Weights of a small GPT-style language model, trained from scratch on English Wikipedia: width 224, a variant of Adam for these matrices.
Each number is 200 + 30 x the weight over its row's rms, rounded and kept within 0 to 999. Layers, rows and columns count from 0. The size before them is the row's rms in percent of the matrix's.

# up: layer 8 MLP up, 640x224, rms 0.0693, rows 83-103, columns 112-223
# down: layer 8 MLP down (transposed), 640x224, rms 0.0684, rows 83-103, columns 112-223
# gate: layer 8 MLP gate, 640x224, rms 0.0701, rows 84-103, columns 112-223
up83,103,204,227,163,204,166,197,208,173,251,190,262,178,187,223,162,208,220,146,196,201,178,200,174,178,161,214,226,198,255,209,156,180,227,246,167,193,215,239,258,239,256,274,196,145,255,182,205,234,179,234,216,170,213,217,242,153,211,190,169,232,169,218,205,209,137,213,158,215,170,162,202,151,129,170,229,195,241,211,169,173,214,206,183,175,226,217,232,213,223,169,203,245,224,257,225,225,196,263,235,169,207,192,203,214,213,208,169,188,170,229,196,220
down83,106,250,257,182,202,168,223,120,205,178,209,195,238,158,195,208,190,210,227,154,196,253,180,252,168,214,186,192,201,202,194,205,190,194,255,221,242,215,208,242,229,248,215,193,148,178,274,224,224,173,216,222,199,184,200,202,206,191,161,177,206,189,208,184,254,206,185,212,174,198,180,192,237,160,244,202,216,227,194,217,172,190,279,197,212,183,218,190,209,195,250,192,245,236,209,232,234,216,185,216,239,217,157,182,215,198,178,234,159,216,256,214,225
gate84,099,186,202,250,148,231,179,174,247,201,193,206,168,244,195,144,208,145,238,190,182,178,240,252,237,172,205,229,214,182,178,206,192,238,154,145,216,186,199,200,201,184,231,236,154,195,200,183,193,245,144,165,178,223,172,204,197,196,181,190,270,215,261,182,197,220,196,165,182,231,220,139,135,249,227,204,222,192,203,148,222,218,225,151,228,211,233,184,223,172,147,175,189,230,237,179,221,192,228,226,175,225,126,187,261,179,204,254,178,162,201,195,170
up84,102,181,210,267,178,221,235,195,217,196,165,168,221,235,236,148,175,171,178,195,171,167,195,201,214,197,188,218,188,201,175,163,259,159,158,220,164,153,186,215,208,192,179,240,214,184,231,257,167,224,149,166,175,179,202,213,216,190,183,223,189,176,243,184,172,217,178,245,175,257,206,171,183,243,228,181,246,297,256,186,156,245,225,200,213,295,183,195,177,181,121,146,200,216,173,195,251,165,154,218,238,194,183,225,142,256,152,167,220,215,207,235,167
down84,098,191,264,184,242,220,256,198,152,212,265,185,212,175,195,190,203,188,191,164,207,234,204,197,175,161,175,197,180,201,213,187,228,140,207,198,158,225,187,253,237,160,207,220,177,167,209,195,261,169,274,202,230,249,218,200,220,172,200,204,242,228,200,224,211,190,201,197,226,220,225,226,214,199,195,173,175,193,247,228,143,203,247,214,199,201,245,202,247,212,259,111,205,182,194,188,218,232,239,214,155,187,216,264,224,223,205,189,203,225,191,167,217
gate85,099,163,197,214,184,230,234,171,226,196,204,167,197,219,164,169,219,229,255,177,183,208,212,222,193,202,161,145,236,216,182,207,176,227,187,223,174,211,170,207,185,242,241,241,226,257,211,212,200,110,179,219,172,162,228,138,170,230,186,206,190,216,170,230,244,171,176,191,184,210,160,166,151,173,221,230,190,249,215,180,162,182,200,210,189,183,192,203,228,194,216,190,161,186,91,176,224,190,190,222,121,161,177,191,200,189,183,156,239,220,216,133,192
up85,098,155,193,231,172,199,197,214,179,189,204,149,208,197,214,196,165,156,245,234,212,213,239,228,164,203,238,242,186,157,210,197,190,227,189,235,197,204,167,247,234,164,152,189,166,162,184,136,191,248,192,188,241,201,254,163,166,189,261,201,172,219,242,202,168,205,193,196,172,215,144,217,195,202,191,173,183,186,201,183,222,202,169,241,211,133,224,230,233,199,204,200,190,191,207,202,137,196,211,208,230,234,163,159,256,219,218,238,170,176,185,170,193
down85,100,209,198,160,207,230,189,239,184,271,212,171,150,218,237,189,198,187,221,200,218,204,234,234,218,204,187,269,185,252,169,173,229,165,180,188,188,189,218,257,209,193,197,210,150,173,183,162,225,223,167,190,155,189,210,207,189,174,194,209,231,219,228,193,247,187,189,172,165,206,221,252,220,170,215,189,202,142,170,224,163,276,244,216,218,172,238,209,220,178,194,173,183,217,239,258,163,186,217,224,259,233,198,187,185,188,118,200,173,198,165,195,207
gate86,117,93,236,203,201,167,235,198,238,236,233,155,206,235,186,229,225,178,263,172,219,190,183,204,178,190,200,140,223,195,184,172,177,238,207,169,244,165,185,185,189,185,267,137,183,208,172,178,199,169,211,167,192,216,224,201,167,194,217,193,163,214,206,188,139,202,206,225,226,199,193,242,160,178,172,201,251,211,237,191,231,228,255,229,248,155,229,201,266,192,215,160,249,204,201,246,170,217,184,182,190,230,218,210,146,172,196,225,198,171,193,142,201
up86,096,131,188,178,205,194,131,199,224,201,217,250,210,232,177,226,182,162,160,187,248,213,186,159,186,181,218,154,219,193,177,151,187,258,194,237,189,207,199,160,175,229,191,198,195,203,123,163,198,202,219,202,213,202,190,173,174,237,179,216,213,191,223,227,227,222,211,246,209,161,183,219,188,183,222,175,197,190,189,208,202,204,221,149,222,138,234,223,238,179,201,175,217,223,230,205,154,144,216,212,186,178,219,206,143,159,216,196,143,173,218,173,171
down86,097,222,185,201,192,200,200,228,153,202,152,208,210,188,187,145,223,212,244,238,162,182,226,246,169,226,214,194,187,157,168,216,203,153,230,163,234,229,220,242,200,227,201,206,155,248,245,206,162,251,195,173,201,207,239,228,227,161,203,214,187,162,119,212,225,167,159,193,235,234,207,136,231,239,245,215,238,226,191,205,189,160,176,218,180,256,235,186,203,219,154,231,155,161,171,157,212,247,181,220,187,143,193,292,211,225,253,224,265,194,185,238,207
gate87,088,166,202,194,229,211,247,205,171,230,134,180,189,184,222,201,212,187,192,196,174,149,184,188,252,201,158,194,202,218,195,156,179,161,268,205,195,205,198,247,184,158,225,244,204,169,214,174,243,191,181,192,154,136,216,254,203,194,172,258,221,184,247,201,206,192,161,220,219,186,175,137,194,180,216,249,141,143,179,168,218,208,214,219,198,191,183,235,235,158,165,190,196,195,146,192,165,208,174,210,213,277,184,212,265,214,212,204,227,204,179,206,191
up87,096,202,166,211,170,144,228,156,239,179,187,225,256,238,217,204,216,218,201,204,221,269,223,183,224,208,217,184,172,159,187,170,264,171,197,221,190,223,155,204,185,214,213,211,174,218,256,219,194,220,162,170,193,122,259,155,183,222,196,170,267,199,179,185,226,229,154,198,205,226,197,148,185,165,185,219,220,144,250,249,160,222,167,190,254,139,225,202,181,176,240,200,122,189,160,175,244,191,246,206,199,172,205,183,161,217,211,161,159,194,214,182,191
down87,097,149,146,190,193,193,201,289,194,193,160,205,233,178,202,216,178,227,209,177,184,184,206,181,189,220,187,194,189,186,233,199,210,189,263,202,198,211,230,230,211,182,265,189,224,203,215,167,192,244,142,145,191,194,149,213,186,175,155,215,231,188,212,175,232,221,213,211,223,235,226,184,160,213,191,212,103,219,211,209,228,220,179,153,242,110,228,210,193,198,223,230,215,172,126,213,195,201,151,186,212,231,237,149,214,228,154,203,214,190,243,224,188
gate88,101,195,213,242,223,240,192,201,225,209,169,159,140,204,175,180,197,263,187,157,244,235,254,243,188,142,221,204,217,215,219,187,165,238,213,197,181,181,249,158,206,216,229,185,163,214,257,184,186,192,202,169,183,165,233,211,160,232,211,145,211,230,262,204,219,176,210,180,244,147,181,171,202,201,151,151,226,221,212,220,171,203,200,142,205,187,199,210,230,214,192,155,232,192,210,199,195,221,186,223,230,180,246,132,172,187,153,172,153,203,219,208,256
up88,096,200,235,209,233,263,226,205,235,219,209,153,209,245,222,194,181,166,195,211,201,176,182,214,217,181,239,220,186,249,200,194,216,173,247,216,184,174,190,231,170,146,225,157,231,226,212,229,193,237,144,241,226,214,160,191,241,220,183,170,186,191,172,188,275,262,212,193,185,144,172,212,232,227,193,182,208,241,192,216,222,177,198,219,189,148,220,159,203,250,169,188,276,221,216,193,155,243,162,200,230,141,195,174,249,165,205,176,177,200,209,200,177
down88,099,182,219,192,147,219,188,192,146,209,212,154,168,167,201,180,185,167,283,179,220,171,205,164,209,210,164,209,249,218,217,202,155,188,203,146,180,247,178,223,165,197,227,247,222,259,194,190,187,215,231,191,200,199,162,202,181,228,202,189,150,168,199,185,158,208,196,175,211,171,198,152,180,167,258,190,201,177,208,173,178,249,236,170,176,229,229,214,170,242,175,232,227,165,182,217,265,179,200,175,214,206,224,210,206,160,217,235,179,208,198,154,246
gate89,087,188,213,247,219,141,238,212,243,262,223,208,185,213,209,173,214,228,233,250,223,179,238,223,219,196,208,257,169,187,223,181,239,144,164,201,223,253,202,221,210,208,187,245,146,236,221,237,200,238,210,215,146,160,274,234,200,194,197,189,200,204,232,208,200,163,190,193,156,187,227,163,157,195,199,226,219,162,195,256,187,218,214,229,205,200,249,231,191,210,231,201,210,219,171,182,263,265,203,186,222,185,230,153,228,154,237,214,198,162,244,228,232
up89,096,186,184,193,144,125,222,117,219,193,224,220,214,206,214,170,211,174,185,187,202,234,202,191,245,211,169,128,188,177,226,216,168,270,247,252,149,142,183,209,242,216,210,208,197,148,216,152,216,174,252,195,210,196,225,161,225,236,187,193,172,204,180,158,192,244,162,258,198,176,216,190,212,173,194,204,224,190,183,177,225,210,196,143,149,235,146,217,214,150,201,203,216,184,206,214,206,197,216,201,205,192,153,213,147,225,233,207,159,161,177,214,195
down89,098,171,220,200,200,138,245,159,238,226,194,201,219,196,205,141,221,238,224,215,216,199,172,195,140,237,167,253,140,164,239,185,199,228,132,216,244,211,203,218,228,180,221,230,194,197,223,202,194,247,222,213,153,174,250,235,198,220,197,188,192,194,247,188,215,255,218,173,147,200,213,170,155,161,173,229,184,183,204,225,165,195,192,211,223,223,222,215,203,192,203,183,233,213,145,157,220,248,218,205,186,184,226,148,176,161,253,208,217,179,243,182,159
gate90,094,231,170,250,181,234,168,175,157,219,188,173,221,198,194,209,195,246,240,190,285,175,221,177,176,214,224,213,188,216,211,203,170,197,208,204,217,244,174,177,153,233,245,182,164,194,216,226,242,177,178,176,248,239,181,174,214,208,215,225,202,232,183,207,196,187,184,181,211,212,266,170,198,228,184,215,218,235,199,165,248,234,163,245,207,176,202,206,194,212,209,134,184,211,190,176,212,171,176,152,163,244,161,144,184,162,205,182,186,168,222,244,195
up90,092,212,210,289,217,164,237,196,181,235,168,213,208,174,179,257,159,217,184,260,230,169,169,189,174,226,163,206,210,207,204,214,170,162,229,171,225,192,201,155,162,190,160,194,224,201,232,215,212,235,223,167,169,188,195,215,139,186,192,216,175,182,147,192,214,149,197,218,178,261,257,187,195,171,230,183,223,237,188,185,202,204,168,264,198,203,180,234,152,214,206,213,189,250,243,212,187,216,131,190,280,218,197,182,145,163,137,180,156,119,190,201,131
down90,095,174,218,197,279,212,232,164,191,147,155,156,180,204,234,202,166,144,181,228,264,202,132,202,216,141,157,208,262,203,222,171,175,217,199,249,179,216,209,195,166,202,168,167,233,149,228,186,182,175,273,143,179,236,181,226,198,190,256,211,179,214,177,215,246,197,154,196,148,197,232,206,198,174,190,151,166,204,187,211,205,229,226,174,193,169,180,137,235,227,225,210,195,195,187,189,195,192,214,185,180,178,212,250,164,210,177,187,244,167,174,203,175
gate91,087,223,194,257,181,173,167,203,219,185,216,170,201,138,222,242,186,241,133,208,183,243,175,215,261,152,170,221,181,228,194,173,206,203,190,200,215,175,201,161,192,156,222,200,175,159,219,194,194,194,205,225,171,191,208,208,205,192,180,240,200,231,175,172,199,212,177,132,250,261,246,185,181,212,185,198,151,210,155,213,247,156,166,223,158,204,185,172,196,209,214,180,200,244,207,199,142,219,193,184,263,209,209,229,200,187,163,228,186,190,181,207,170
up91,083,217,169,186,196,220,188,281,208,244,153,201,196,199,148,213,183,232,235,186,227,238,189,207,136,249,229,184,195,229,219,241,236,210,180,184,227,225,266,267,165,204,224,195,206,216,224,188,272,182,246,186,272,219,163,264,212,220,228,206,156,197,192,237,208,137,235,192,191,220,195,198,159,240,236,160,179,202,215,137,226,153,239,237,147,168,203,222,220,236,209,196,206,175,203,171,186,151,201,227,176,173,187,256,200,211,173,224,183,269,163,202,187
down91,082,233,248,212,244,179,236,68,168,160,205,200,210,228,240,185,180,213,189,236,220,140,200,191,189,187,209,214,200,193,216,243,201,222,199,197,221,189,143,152,218,203,180,202,220,150,164,227,185,239,188,199,192,205,182,179,211,200,207,214,198,167,201,225,153,228,218,245,181,177,171,184,260,211,219,203,236,204,203,208,186,282,176,124,240,211,194,209,177,197,183,169,171,213,201,178,250,187,193,200,198,232,208,221,157,190,220,163,174,201,197,148,119
gate92,097,204,203,162,224,183,132,184,211,204,173,167,176,190,165,262,187,196,250,233,262,180,230,213,190,220,174,190,243,186,180,208,214,234,202,231,179,230,213,190,216,206,239,182,230,204,201,173,241,217,209,192,162,174,214,200,183,187,182,232,154,155,210,231,160,163,152,220,171,228,179,143,148,149,136,163,214,214,257,153,162,182,173,213,243,157,190,138,197,200,180,199,205,240,175,178,188,210,191,224,185,177,153,175,189,225,182,133,171,198,193,211,169
up92,098,197,211,239,235,218,227,211,201,177,157,190,186,198,228,201,150,116,162,175,210,176,200,203,226,162,166,173,181,157,170,196,226,184,171,143,155,172,161,190,196,153,167,164,193,152,214,177,215,229,209,242,211,204,219,222,253,170,208,148,245,178,171,198,222,222,224,244,261,177,253,234,162,181,126,163,179,188,239,194,125,188,233,175,225,168,222,224,198,199,172,159,231,119,172,213,237,213,174,212,171,175,223,221,177,175,203,168,178,211,233,159,177
down92,100,160,207,228,166,173,231,191,208,220,193,196,195,245,157,186,186,232,191,166,193,200,196,134,197,195,218,190,201,178,232,144,139,191,200,161,195,192,187,194,229,245,166,223,202,178,204,202,105,173,194,181,185,268,190,198,160,161,220,202,135,206,136,202,191,233,192,149,198,234,206,216,181,221,172,238,207,242,213,218,219,209,198,199,210,241,249,184,218,202,200,171,198,171,188,194,186,251,219,115,212,152,258,174,198,156,244,190,190,255,234,239,247
gate93,097,213,151,224,195,181,197,177,231,180,134,201,156,195,214,219,149,258,195,177,234,220,164,200,209,154,180,173,228,188,188,208,141,194,185,177,164,192,178,210,193,209,224,180,189,188,201,189,254,212,179,145,217,225,168,205,212,145,200,152,201,129,179,190,156,180,193,171,208,228,228,155,219,161,203,261,192,203,202,202,186,183,261,229,203,162,153,162,193,182,133,197,177,212,174,127,159,214,230,240,201,245,181,228,188,234,188,171,157,207,222,233,258
up93,095,245,216,213,180,159,239,190,153,163,179,225,165,221,229,203,219,197,193,162,214,222,254,162,241,228,187,192,142,256,184,190,206,190,227,179,157,197,222,222,174,222,229,238,190,277,208,219,178,216,171,158,143,163,188,220,210,248,171,193,209,165,183,222,162,207,222,245,173,193,152,218,248,206,246,236,214,194,215,208,157,186,167,240,197,245,193,214,226,227,246,232,178,155,235,159,215,183,226,151,182,200,212,163,138,209,212,211,146,171,199,211,215
down93,096,202,237,173,239,208,228,156,128,176,171,200,209,191,200,205,265,209,267,189,178,166,169,205,201,171,265,222,184,170,201,228,171,220,205,187,267,193,204,143,221,170,161,195,215,212,209,165,166,190,260,224,242,255,162,206,194,173,228,207,221,211,225,150,194,228,126,202,176,201,180,183,202,248,155,185,233,194,206,202,221,169,167,150,192,189,183,220,254,163,167,170,175,166,169,180,234,201,266,205,198,164,246,187,221,212,214,193,237,161,152,195,219
gate94,083,169,231,144,179,208,196,209,173,184,157,217,212,145,177,210,199,212,212,168,209,218,210,171,194,184,229,231,183,243,209,246,241,192,222,208,198,235,225,228,156,224,178,151,223,213,220,146,178,195,201,162,207,168,157,169,198,168,185,169,217,224,245,254,185,214,213,198,219,227,165,169,286,156,224,194,192,118,192,171,206,168,183,227,203,143,197,162,203,216,180,212,239,179,220,203,95,260,133,196,217,236,217,212,190,210,194,185,218,201,226,183,193
up94,088,225,172,185,193,234,161,329,196,165,217,256,203,195,198,202,198,214,186,206,196,177,168,215,139,179,245,191,168,192,200,246,230,205,178,164,150,222,184,230,160,179,181,189,209,226,200,178,207,203,200,198,215,231,174,220,181,171,225,201,183,205,163,172,211,240,330,227,210,198,152,229,230,230,198,212,239,174,217,181,210,182,185,199,144,205,227,183,194,233,198,226,206,191,231,175,202,218,200,219,207,188,203,205,228,211,145,195,204,177,198,219,199
down94,075,207,172,223,217,176,221,289,193,198,240,180,177,240,205,179,205,226,190,242,215,207,191,210,207,221,187,208,209,143,189,174,153,223,199,189,184,180,172,177,264,197,221,251,201,181,209,225,229,189,186,191,179,243,221,231,222,245,200,243,167,179,179,155,229,197,231,200,180,215,246,199,144,240,167,194,197,262,214,245,158,201,225,189,196,268,155,223,170,168,257,193,190,215,196,161,305,210,269,200,216,140,200,188,197,209,210,211,165,165,202,223,220
gate95,102,190,237,210,166,207,174,163,165,177,224,220,275,204,231,231,253,175,188,152,224,240,198,165,179,170,205,175,255,209,206,226,217,245,209,162,228,262,211,209,181,222,243,178,173,129,192,146,201,207,195,180,175,214,162,190,250,212,249,202,211,184,276,214,203,199,159,197,205,165,185,191,199,150,243,204,143,206,163,218,248,208,186,210,153,216,195,188,211,210,220,183,205,195,134,209,178,153,189,192,178,250,210,165,164,194,178,254,208,161,229,227,169
up95,098,203,213,226,169,204,198,194,232,222,237,174,154,166,191,155,201,232,180,184,222,158,155,188,228,214,144,196,216,195,190,157,213,215,239,164,263,220,237,198,263,181,151,206,178,211,210,207,169,209,190,214,199,217,269,206,133,165,216,194,226,204,154,214,173,194,184,227,225,233,201,184,197,193,152,183,153,157,226,216,166,193,207,163,183,150,168,156,252,283,229,184,176,229,196,210,171,233,233,221,161,232,223,225,164,230,164,195,137,172,215,219,143
down95,101,184,202,194,187,204,216,134,211,232,197,210,162,167,226,210,214,227,141,208,238,228,212,195,243,177,172,182,214,144,218,238,191,246,238,177,227,204,163,139,217,185,200,306,190,243,184,219,262,223,139,155,190,211,204,238,161,170,216,228,231,195,170,162,153,244,234,187,160,189,255,187,192,177,198,195,218,190,207,170,248,162,182,207,215,190,172,201,175,198,252,197,197,223,201,199,196,208,177,218,203,244,181,251,216,184,192,212,151,212,208,189,171
gate96,106,183,177,228,201,173,155,196,204,151,218,230,170,217,144,220,237,155,240,204,212,269,185,198,255,165,191,242,184,241,215,183,229,173,209,173,145,142,183,185,215,202,197,218,176,237,208,202,253,167,165,178,195,200,139,213,218,232,253,162,180,208,198,222,174,206,186,226,189,245,189,176,207,214,225,242,211,237,194,190,178,219,252,185,226,198,236,244,223,223,243,244,189,212,244,212,209,182,199,192,219,184,185,209,214,163,213,192,255,189,180,178,208
up96,107,224,163,153,235,230,235,190,240,199,211,218,180,206,169,197,224,208,236,195,211,151,174,168,230,171,201,200,186,203,230,170,226,159,221,119,173,240,161,226,212,197,220,174,189,165,201,191,165,213,211,172,212,170,167,152,162,249,196,209,171,143,172,149,180,196,212,157,170,183,186,149,221,215,173,204,183,193,193,200,274,195,188,223,222,171,260,226,197,182,176,198,154,185,229,194,272,165,216,150,213,161,200,208,170,229,200,144,182,193,212,205,178
down96,109,188,186,184,188,171,200,177,211,165,237,190,227,213,173,229,215,232,170,197,213,156,127,169,158,232,211,204,264,210,238,228,227,142,215,213,193,140,227,194,173,192,175,182,236,212,222,208,212,281,225,192,189,214,183,168,179,228,184,199,205,174,142,159,152,183,215,205,178,228,180,214,201,201,216,169,159,226,243,153,187,189,160,183,217,210,228,209,142,210,252,202,256,177,212,234,163,156,200,196,202,229,189,172,164,200,183,273,193,268,191,169,165
gate97,097,177,259,245,235,217,203,175,240,185,133,167,210,204,214,139,195,213,161,157,231,149,179,217,208,200,181,168,175,217,189,167,222,142,202,220,262,166,203,213,160,197,198,230,201,162,179,114,213,215,211,173,206,197,192,161,245,178,203,197,219,181,258,190,206,279,223,179,155,213,140,202,166,182,171,186,216,243,219,202,221,189,214,273,213,172,197,172,180,245,155,154,195,238,219,149,246,162,177,194,219,159,190,233,176,230,206,239,149,209,211,187,171
up97,098,182,237,245,201,198,234,180,200,195,142,175,177,213,176,231,233,201,209,198,203,230,212,230,244,156,187,160,183,150,172,207,154,203,129,191,193,196,171,174,208,168,204,253,205,200,224,159,218,230,231,201,229,174,188,165,244,187,215,197,244,213,210,269,153,184,190,198,169,221,164,154,201,183,223,204,195,166,223,214,149,238,240,202,208,196,185,269,181,233,154,218,166,228,188,217,198,194,148,223,218,212,155,215,209,225,195,206,217,162,154,190,183
down97,102,184,234,206,216,206,194,273,224,200,161,158,223,162,180,150,160,189,197,158,211,173,174,186,203,147,223,176,161,179,182,177,174,161,222,147,194,223,198,230,164,191,211,217,184,204,271,199,186,216,213,182,171,203,183,188,191,160,183,204,235,224,201,167,179,212,216,173,165,176,218,187,173,185,192,138,200,227,211,179,149,175,212,218,213,116,146,179,183,234,161,121,214,177,202,164,277,227,206,265,189,171,175,249,222,222,167,199,171,253,214,180,194
gate98,104,150,199,178,183,209,195,164,190,305,160,251,252,210,165,186,151,125,198,176,211,176,207,187,204,184,179,190,226,186,157,144,218,214,242,200,226,216,169,182,229,228,168,222,190,181,259,200,169,198,166,203,132,163,240,170,197,191,210,194,244,172,176,201,129,221,160,230,208,206,193,219,181,198,205,167,240,182,180,154,177,241,214,170,210,200,179,180,262,170,202,198,260,221,111,188,182,192,120,196,207,195,216,186,281,142,245,224,188,236,188,264,229
up98,105,174,198,199,201,206,187,204,210,221,208,147,206,188,191,198,170,222,231,234,243,190,213,233,151,151,181,244,171,171,217,170,244,213,158,221,220,207,152,232,207,217,204,212,244,198,177,225,195,216,193,150,188,266,208,178,198,180,241,208,189,151,160,161,191,214,220,227,191,197,282,174,189,158,224,206,169,177,190,190,219,182,252,157,214,207,160,140,235,211,218,211,233,212,236,220,173,209,231,176,157,172,153,202,184,197,209,215,197,222,190,221,236
down98,109,209,192,223,235,194,112,171,227,188,192,198,162,155,190,191,195,218,216,235,195,190,201,204,182,196,198,217,177,227,200,198,146,245,135,135,170,205,186,255,193,203,217,177,182,193,223,214,213,161,175,222,260,186,232,171,219,210,188,206,152,200,150,204,249,158,195,207,180,197,169,215,193,159,222,182,233,167,194,164,219,186,209,188,205,251,196,216,216,249,166,246,191,195,239,173,152,219,248,238,174,199,184,189,122,178,200,149,204,169,209,211,234
gate99,096,156,216,219,253,228,186,173,145,206,224,157,146,234,173,158,205,206,162,211,231,129,180,196,239,269,157,209,167,194,213,152,167,250,262,219,206,247,213,212,222,166,213,226,240,253,223,223,206,228,229,205,214,171,214,167,183,212,154,222,154,243,210,227,175,195,131,243,223,249,211,243,226,217,232,205,194,199,232,194,238,216,233,226,149,177,159,172,158,210,201,219,183,189,141,146,218,270,246,207,192,182,180,232,179,179,212,230,209,190,195,229,163
up99,095,213,183,150,191,248,194,245,184,193,204,191,205,214,170,229,176,232,219,152,180,165,162,206,223,213,243,214,217,168,172,222,208,251,222,190,148,194,203,200,243,184,191,162,102,186,261,194,198,243,181,239,182,203,210,191,208,152,203,217,184,208,193,216,170,196,220,195,219,186,162,196,218,210,149,209,247,239,248,163,260,166,209,180,189,186,191,261,212,209,223,234,231,180,255,215,169,160,228,197,178,199,187,194,186,187,209,183,158,210,197,215,269
down99,091,161,198,241,224,244,205,158,186,157,157,170,235,214,220,184,236,156,171,220,185,186,262,191,204,179,212,234,172,226,221,180,159,186,224,213,207,176,221,232,169,162,170,170,182,187,123,249,194,158,188,134,186,175,222,213,263,215,240,194,184,198,210,181,176,198,131,196,237,204,197,230,199,168,229,206,211,193,220,202,146,244,229,232,175,216,179,236,199,197,151,165,155,164,161,203,171,221,197,171,236,210,180,252,154,235,213,170,182,133,223,176,224
gate100,105,166,221,227,197,163,168,185,202,212,216,214,208,170,198,192,168,204,228,186,209,198,140,179,223,203,226,146,227,179,220,217,263,206,168,187,255,233,175,222,222,277,212,191,243,259,220,142,113,189,200,166,195,202,175,158,202,233,226,172,167,214,203,261,218,180,195,178,207,203,231,231,186,158,181,221,169,209,212,162,228,235,168,199,209,209,222,210,203,218,218,270,190,210,207,167,231,227,180,206,207,195,232,168,225,223,266,199,210,150,179,186,206
up100,104,199,252,250,165,170,211,188,205,226,164,209,148,218,216,206,199,237,198,242,194,183,211,158,238,238,262,224,207,197,193,219,211,134,231,146,163,241,167,211,248,194,200,175,170,225,178,206,204,165,228,189,221,195,167,185,236,206,212,249,268,189,190,183,233,262,210,182,219,157,205,197,210,201,159,193,197,197,132,217,229,208,143,202,151,242,233,201,202,236,267,170,210,158,224,160,200,232,230,208,223,201,172,247,186,169,202,212,151,263,206,219,230
down100,103,234,213,177,247,117,211,119,240,184,261,188,177,194,177,207,247,208,239,214,125,243,198,238,181,233,184,247,193,144,172,245,169,226,202,220,189,246,161,254,233,236,215,186,242,170,128,192,221,234,220,195,176,190,214,145,149,162,246,127,229,212,207,174,227,216,186,216,163,198,206,188,246,225,208,190,166,207,231,175,179,212,222,254,161,209,221,168,197,186,210,219,223,190,208,262,156,188,187,192,230,187,179,173,231,252,216,205,185,207,174,145,164
gate101,104,186,237,237,229,210,279,194,241,175,187,221,240,199,241,204,126,249,249,209,176,160,239,169,250,200,166,226,207,182,207,181,185,180,195,185,164,198,205,241,261,176,211,171,173,165,206,212,189,179,199,171,203,200,197,172,209,211,202,181,172,161,153,167,164,164,214,159,195,164,218,243,242,157,211,247,177,167,259,213,153,198,212,219,231,228,208,228,217,213,172,138,185,162,178,201,176,247,223,226,197,225,161,185,216,145,229,179,196,235,206,226,151
up101,105,205,248,163,147,250,196,187,155,207,152,175,204,177,188,222,167,204,206,205,138,215,195,220,187,192,222,174,243,241,194,215,227,203,192,259,196,210,198,196,189,168,190,233,198,229,151,204,192,152,184,235,246,222,199,195,195,183,145,178,250,237,180,241,196,210,226,217,197,179,233,199,211,141,119,190,208,201,144,183,181,190,165,202,204,145,222,193,231,169,212,194,266,207,224,212,213,194,246,163,258,206,262,125,219,222,147,193,222,212,230,201,214
down101,103,192,188,193,213,207,241,67,239,147,182,205,182,170,232,210,182,231,219,237,175,276,237,204,217,221,217,159,181,224,200,208,175,221,201,239,174,225,221,203,199,233,195,167,190,175,222,160,196,216,197,228,191,191,209,167,185,178,231,137,222,165,193,174,199,160,202,166,167,177,177,181,238,165,208,206,186,181,272,243,183,234,220,225,156,141,223,179,187,186,152,183,272,211,218,206,165,209,197,196,216,236,208,193,228,234,211,181,156,187,203,241,157
gate102,096,204,214,191,194,205,210,176,217,190,164,198,188,174,232,193,239,198,254,187,223,190,214,212,224,170,208,169,221,224,198,214,195,183,225,199,201,222,222,184,245,180,176,196,241,108,205,198,181,146,219,190,210,189,225,198,215,220,189,228,236,230,162,166,245,135,180,184,230,169,209,187,214,195,182,191,159,132,191,265,148,227,199,237,161,255,171,192,182,233,282,242,179,185,159,229,221,181,188,161,215,271,209,197,185,190,223,230,185,190,176,155,273
up102,106,161,207,224,183,259,238,206,202,136,201,173,194,270,207,176,230,164,241,243,191,191,148,197,189,173,179,221,200,166,219,213,191,231,206,153,170,203,236,195,253,206,136,233,168,203,253,158,127,185,178,186,223,193,217,158,210,180,199,219,176,201,187,172,168,196,216,197,199,173,187,199,187,176,217,176,200,165,217,254,191,201,205,162,137,161,182,202,219,152,212,159,203,167,195,182,191,164,182,154,208,223,246,212,181,175,270,204,193,149,163,207,218
down102,108,249,219,282,189,189,147,237,194,251,187,191,189,209,193,162,216,206,157,189,173,189,195,205,216,198,218,246,179,203,211,236,215,202,210,216,186,227,148,219,203,185,179,194,233,213,247,220,141,275,229,160,223,203,226,199,174,184,189,168,206,185,184,210,242,228,222,224,191,249,148,215,206,214,178,146,191,232,213,273,190,170,248,157,165,153,210,251,189,222,196,199,182,170,213,228,174,213,134,219,220,174,249,203,200,218,211,199,263,174,169,209,176
gate103,099,191,230,189,150,197,219,202,155,194,127,173,198,202,272,246,173,216,181,234,232,186,166,250,213,215,261,156,229,182,178,211,217,178,250,240,268,243,164,214,244,159,190,178,258,183,199,181,217,212,117,163,182,173,211,201,165,175,155,188,168,180,211,192,228,226,212,170,150,150,193,161,179,238,213,203,224,213,188,264,151,221,207,201,224,197,230,229,204,234,192,212,239,206,198,181,213,210,175,161,198,209,215,229,200,192,235,190,187,221,203,217,202
up103,095,210,205,163,134,218,188,205,242,182,173,212,171,175,197,188,200,264,213,219,226,248,179,265,220,182,207,173,179,215,185,194,153,161,225,216,232,186,197,190,226,172,214,153,223,226,250,226,239,228,265,185,149,179,166,185,220,208,160,223,204,278,211,204,211,210,202,203,199,175,192,221,182,229,197,218,219,197,223,208,214,216,189,151,178,182,164,251,236,209,213,197,190,208,169,178,225,215,181,196,194,248,196,184,252,234,189,152,155,177,140,199,195
down103,095,201,194,193,208,175,213,199,228,176,207,156,238,260,207,227,189,206,216,167,145,175,192,144,188,221,225,197,175,174,177,177,182,146,203,160,202,256,202,182,203,217,200,182,201,210,213,175,194,224,199,163,198,205,219,232,204,229,220,193,157,175,166,171,153,206,233,141,197,279,203,199,189,210,203,138,199,257,168,169,246,126,149,195,235,201,219,192,253,222,231,221,202,145,225,200,191,208,194,146,180,208,210,225,218,147,199,239,237,184,188,191,167